Each number is 128 + 32 x the weight over its row's rms, rounded and kept within 0 to 255. Layers, rows and columns count from 0. The size above them is the row's rms in percent of the matrix's.

# layer 5 attention key, 640x640, rms 0.0481, rows 198-210, columns 128-255
size [ 94  96 100 101  93  95 103  98  97  93  91  98  92]
[[144 109 106 149 148 116  93 191 153 144  99 121 152 131 147 179 146 148  79 146 181  58 166 117 150  54 143 106 135 131 128 122 150 125 129 143  83  96 106 134 145 120 102 124 150 104 134 141 133 114  56 127 125 121 118 114 102  70  88 123 116 159 138 109 104 134 117 127 137 143 143 108 145 169 124 129 160 139 118 189 119 100 136 140 111 136 139 139 108 190 204 115 104 109 134 146 142 163 115 118 111  89  95 145  96 113 109 172 116 138 119  90 136  86 175 126 183 174 116 142 118 157 167 147 193 160 194 127]
 [184 132 108 104 140 122  99 148  86 111 146 121 140 145 135 154 159 158  89  38 178 115 173 131 174 177 121 189 121 119  83 181 136 126 102 160 105  85  95 115 142 132 149 142  77 161 155 146 124 144  90 133  72 131 166 133 165 123 124 164 119  81 113 158 124 133 147 132 117 133 147 105 133 123 161 190 128 138 117 100 132 149 130 152 167 122 141  95 100 152 169 200 132 145 153 136 155 128 115  74 156 176 136 157 227 151 118 135 170 174  96 108 165 125 104  97 154  99 139 178 179  99 157 106  98  81  67  97]
 [ 86 135 178 142 101  77 160  46 138  82  78 101 120 154  63 103 129 149 220 139  25 168 149 151 137 192 182 124  87 115 116  92 141 124 141 157 172 172 145 115 110 186 118 134 109  99 113 132 105 136 102  91 153 188 141 110 171 170 170  79 127 125 161 128 113 102 111 128 161  76 143 153 164 100  91 176 121 111 109 105 143 130 137 130 140 149  74 161 145 123  74 141 166  75 117 116  82 138 144 226  94 106 128 142 102 126 132 108 137  97 120 152  90 153  70 130 117 147 125  67 188 141 104 152 136 110 117 133]
 [100 170 155 128 125 118 140 114 164 140 120 134 140  68 125 124 157 143 140 148 217 105 255 131 153 110 168 122 152 117 118 104 158 180 133 126 155 142 164 161 154  97 126 121 128 147 134 149 135 103 147 123 118  71  85 133  96 110 124 131 155 125 137  75 115 112 146 131 135 141 100  53 132 142 131 159 149 126 160 152 147 152 114 134 132 109 135 112 119  82 205 121 120 116 172 161 115 164 119  88 109  84 127 147  84 134  77 148 153 155 157 118 128 107 121  83 187 113 141 140 143 146 152 107 109 141 177 114]
 [119 155 132 145 124 141  87 142 129 137 120 115 149  85 143 149 145 169 139  76  57 129 124 108 171 140 128 165 132 151  97 156 117 149 152 166 168  94 130 184 149 115 152 101 142 125 139 121 157  88 168 137 126 143  90 114 129  97 186  92 112 165 151 134 167 179 136 131 100 197 177 142 136  98 156 180 116 119 106  92 118 131 143 111 144 168 151 135 162 138  46 149  92 155 175 179 141 133 129 143 195 148  76 138 145 138 131 116 119 115 112  52 133 139 193 106  97 113 143 140 100 125  65 137  88 160 138 114]
 [125  91 165 114 107 135 151  39 137 103 141 100 126 150 138 170 117 135 147  76  35  69  87 161 156 167 154 136 122 151 130 139 151 136 169 162 109 138 133 126 148 152 153 159 111  90 121  91  68 144 147 110 154 117 134 125 143 149  90 121  72 106 120 135 160 117 120 151 126 160 110 177 154 107 127  99 126 177 132  75 135 117 166 156 152 122 119 107 174 106  87 143 154 140 103 114 128 118 129 240 134 205 117 139 187 105 145 112 104 169 118 178 165 137 122 106 101  83 119 124 106  85 125 126 130  95 131 140]
 [154 105 181 144 106 111 126 212 126  96 153 122 133 109 153 132  94 102 122  53 255 148 228 122 134 138 130 180 147 136 137 153 143  85 138 125 147 131 149  95 125 135 185 149 141 139  73 151 156 133 126 127 131 128 144 135 114 149 146 120 139 120 180  91  87 141 111 154 118 142 136  75  87 129 110 179  89 121 145 130 124 141 181 123 160 149 144 116 107 160 188 187 142 146 125 121  97 105 140   0 141 107 118  88 141 108 132 152 153 127 165 117 125 109 100 137 148  93 124 128 122  96 101 114  91  71 144 131]
 [ 97 126 126 130  92 155 122  71 142 134 152 109 147 156 105  63 145 111 134 169 116 133  61 116 103  83 135 108 117 143  92 153 142  90 115 119  84 190  92 148 137  51 166  99 217 168 181 120  87 147 142 142 137 195 133 103  82 133 129 141 130 140 135  86 138 169 124  97 152 193 105 112  85 166 188 144 145 140 138 141 156  73 133 127 121  82 115 175 175 115 115 150  82 165 167 101 181 194 167 119 184 155 116 151 120 116 140 137 177 176 167 108 141 200 151 130  52 165 127 140 131  71 107  96 193 189 166  96]
 [181  41 203 178 129 103 139  56 101 131 178 100 132 192 109 125 152 187 161 131 118 152 165 138 139 157 156 197  76 132 168 166 126 147 150 143 153 147 145 134 110 191 155 170  92  98 142 160 133 150 128 183 151 149 165 112 111 106  95 104 128 141 105  92 112 149 133 126 140 185  96 104 121 103 137 182 124  95 119 125  99 155 188 114 161 137  99 112 132 161 112 111 183 133  81 135  97  52 162 165 101 134 114  83  86 124  88 128 126 175 175 111 109 102 133 165  96  94 107 167 144 100  80 131  88 121 140 138]
 [159 117  85 137 104  71 163 128 132 134 118 171 133 185 115 103 160  80 127 130  52 128  44 132  97 144 101 158 106 115 144 167 118 181 114 148 168 133 127 144 121 142 136 153 100 119 135 127 161 123 204 142 134 159 183 131 179 129 108 138 149 115 108 126 116 135 130 174 127 175 120 190 134 160  99  45 137  96 158 100 154  92 128 121 114 118 117 129 146  96 113  95 177 131  99 169 171 110 190 156 107 131 109 154 134 145 127  89  84 205 152 127 116 143 122 130  57 129 122 148 162 141  93  93 140 150 117 175]
 [123  47 129  79  67  93 135 125 139 129 114 105 123 163  87  61 131 154 129 146  79 128 138 144 148 161  78 128  78 153 131 149 103 122 118 111 123  90 110 156 182 154 196 101 111 167 137 138  59  79 164 111 151 122 191 100 135 177 139 160 140 145 158  99 174 153 146 157 131 168  56 122 102 152 112 104 142  90  91  87 129 143 100 156 126 100  83 126 104 123 115 160  84 177 169 130 135  99 140 121 124 135 159  97 148 149  73  50 141 175 137 157 120 151  81 139  25 160 114 179 155 116  75 106 143 122 126 126]
 [113 115 107 131 109 106 147  80 139 132 118 118 135 162  95  74  90 112 100 177  50 172  23  95 125  98  54 111 131 138 127 149 179 143 129 174 124 167 136  92 118  87 108  92 126 148 109 139 142 129 140 119 103 158 148  91 126 105 125 112 149 169 155  73 111 141 135 132 142 123 150 175 132 113 126  50 140 121 127 138 124 112 118 132 103 107 125  98 131  99  38 107 108 142 126 117 122 159 126 212 122 131 128 140 123 127 158 128 146 100 150 124  87 135 144 116  71 146 133 150 101 125 135 134 138 158 160 127]
 [155 154  98  75 109 118 115  49 105 155 116 138 133 118 104 119 116 102 176 151   0 136  47 141 118 210  53 133 125 113 124 168 132 186  81 117 132 141 116 114 156  52 114 148  92 148  99 140  95 150 183 144 102 119 164 127 150 168 122 160  98 114  97 130 178 127 133 166  99 148 134 231 159 131 123  80  95 116 118 103 113 154  91 142 151 117 145 145 140  86  54  93 153 146 148 141  71  77 134 185 108 166 146 133 129 133 168  73 134 143 119 119 117 167  76 125  77  84 118 164 129 158 183 148  80 165  96 135]]
# layer 5 attention query, 640x640, rms 0.0482, rows 199-210, columns 128-255
size [ 96 101  98  93  96  93  97  96  90  95  96  84]
[[145 130 141  96  86 156 112 132  90 152  87 184 116  67 119 206 129 159 117 134 157  80 157 106  92 117  56 120  79  34 113  96  89 132 101 134  91  61 118 115  92  99  92 119 140 165 106 136 191  64 119  51 132 178  97 132 155 134 153 105  87 129 103 140 124  83 116 129  67 101 152 132 113 104  83 118  78 133 132  83  70 132  62 124 190 132 120 131 188 115 107 119  78 150 179 153 124 138 112  87 133  83 157 204  88 111  83 158 136 135 141 133 128 126 114 121 108 134 111 113 184 125  88  76 173 123 116 133]
 [ 91 120  98 135 100 116 113 139 138 131 135  96 150 147  53  86 117 185 163 126 113 127 115 143 123 146 101 140 143 159  80 170 138 128 106  99 132 101 144 183 168  43 158 171  93 144  94 114  96 144 138 134 179  64 153 115 110 107 122 119 156 161 195 161  83 180 163 110  98 200 154 136 120 199 147 135 158 103 153 129 101  97 121  98 114 112 101 110 113 128 117 142 128 128 133 168 117 143  88 157 111 126 135 168  73 144 151 114  98 144  47 155 145 117 132 123 150 166 168 154 125  87 140 130 134 142 185 124]
 [112  97 140  57 126 113 131 147 164  70 118 153 124 126 136 104 117 121 119 153 136 159 131 143 131 160 147 149 172 124 143 171 179 123  92 179 157 107  81 161 170 109 152 138 148 177 124 127 153 155 126  78 136 117 116 110 143 103 143 110  60 123  95 129 133  84 128 133 129 150  89 144 106 130 148 129 181 166 124 196 155 126 146 136 139 108 134 179 115 114 183 147 110 130 137 158 156  92 100  98 157  97 140 137 196 114  70 142 180 116  93  80 104 125  72  85 125 122 153 120 105  88 115 126 166 176 125 128]
 [148 162 116 156  97 150 150  89 111 114 110 162 114 156  94 136  83 141 107 106 117  91 126 150 121 152 118 166 145 101  95 103 127 145  95 142  91 144 125  24 108  98 108 118 128 131 141 112 162 118 173 107 102 117 140 162 109  56  93 100 177 113 168 140  92 132 104 147 147  44  94 159 152 152 134 139  85  83 129  92  99 149  69  57  86 155 106 165  72 126 124  88 144 116 166 125 140 163 142 107 123  86  97 170 104 127 159 145 145 166 171 105 132  94 113 124  88 136  91 130 120 115 116 157 134  57 129 150]
 [137 108 147 126 101 185 124 157  55 105 128 176 110 169  95 164  63 139 133 147 138 105 106 122 115 125 129 134 134 102 140 124 163 202 133 176  79 102 116 112 145 121 125  93  93 106 153 112 104 172 113 123 124 133 167  76 137  91 128 103 140  87 159 108 135 122  89 159 149 148  81 147  96 167 182 162 115 119  87  94 164  98 100  89 192 130  63  99 212 147 114 113 120 123  21  86 153 189 141 143 120 194  95 149  91  39 119 166  90 122 136 130 140 102 119 107  71  80 135 142 130 149 114  83 130  72 135 145]
 [120 150 105 131 134 123 104 149 127 141 111 183 121 144 231 105 127  91 107 109 163 111 122 120  95  81 106 200 162 161 143 131 135 113 143  84 121 156 117  87 123 133  87  82  85  94 106 148 149 177 124 147 108  79 122 148  72  71 168 154  89 104  95 135 149 120 161 134 137 117 195 120 161 118  90  60 132 175 149 109 152 146 144 169 113  66 150 140  87 153 110 109 135 196 123 118 102  87 151 114 143 137 147 116 182 131 163 151  74  78  79 207 123 146 135 124 127 128  91  71 183 124 101 167 137 117 159 175]
 [151 144  82 136 128  91 114  69 199  99 168  90  96 131 141 158 164 110 106 191 110   0 120  86 161 127 102 103 137 165 156 109 110  88  64 173 132 147 137 107 172 113 100 131 127  82 158 189  83 131 132 146  63  87 134 132 137 171  83 159  90 155 142  99  87 121 131 140 138 140 112 134 127 147 167 120 132 159  92 144 170 164 125 132 142  73 160 115 110 113 128 126 138 114 126 109 107 153 127 102 127  89 137  90 123 128 127 120 125 156 112 139 121 122  86  41 144 164 132 125  86 126 161 105 125 133 178 106]
 [ 95  99 162 108  83  90 136 144 122 158 108 122 162  82 132 166  79 109 160  93 118 130 156 118  95 131 177  94  81  95  93 124 140 132 118 111 137 112 134 118 111 128 163 130  96 175 100 106  96 141  96 160 127  85 123 130 118 110 105 145 114 131 141 118  95 130 160  80  97 166 186 146 156 163 117 121 146 106 224  78 163 107 114 141 108 151 100 163  79 175 144 146 126 173 118 162 125 148 137 156 170 144  88 190 202 151 116 130 125 110 120 138 151 134 158 111  79 160  87 112 154 145  75 150 111 125 172  93]
 [ 65  41 114  97 129  99 153 164 113  95 175  81  93 167 133 107 122 161 143 167 104 122 157  87 125 190 187 131 108 104  97 109 105 130 175 116 185 155 135 131  99 127 207 102 156 115 150 120 160 131 156 144 189 159 134 133  81 122 148 159 163 180 130 128 149 135 179 117 138 188 115 137 198 146 132 168 125  81 133 109  75  92  61 148 205 181 103 143  88 108 139 160 100 104  82 152 161 163 146 159 134 145 139 116 142 178 115 119 145 120 101 145 150 119 122 168 104 158  91  82 153 105 112 136 111 159 119  91]
 [154  52  87 132  83  90 107 155 179 142 189 123  86 160 118 108 112  62 128 120 119  93 124 160 137  92  96 166 123 134 146 140 130 104  78  54 127 198 110 179  30  73 144 125 143 128 129 158 130 178 142 162 141 116 128 127 119 122 186 151 100 184 182 133 138 141 111 144 114 101 207  96  93  98 133  98 198 121  92 175  94  94 155 177 130 139 132  73 109 108 156 161 104 110 104 110  70  94 140 148 118 154 113 140 135  96 151 124 118 163  99 159  70 120 128 162  95 228 151 115 115 124 126  92 108 139 132  91]
 [110 133 137 166 137 148 141 104 139 168 108 102 100 117  93 117 139 140 119  57 130 169 152  99 120 108 169 135 141 171 132  89 111 116 179 108 113 151 105 113 131 179 100 156 139 102 130  97 118 151 134 205 140  84 106 134 169 154  74 140 104 169 133  76 152 134 137  92 125 123 148 145 148 142 164 100  70 125 109 142 137 170 207 119  61 197 143 170 127 119 124 119 171  86 126  58 168 150 145 140  25  68 190  43 108 122 177  96 141 133  49 158 110  49 145 103  89  77 191 131  51  79 173 125 102 111 123 118]
 [114 138 151 159 132 105 155  86 145 145 132 134 160 120 124 156  99 136 163 123 129 148 152 126 123 165 159 136 147 192 130 103 103 164 125 105 193 182 179 232 120  80 108  90  99 154  71  66  66 129  58 120 107 127 100 103 138 155 132 120 162 134 128 169 158 171  91 110 152 113 114 104 160  83  82 141 116 195 127 143 132 111 185 152 151 196  76 129 130 142 122 157  90  75 122  86 124 105 148 142  60 113 150 124 180 104 114  77 149 123 106 135  93  96 133 192 110 104  68 140 128  72 100 112 119 173 122 113]]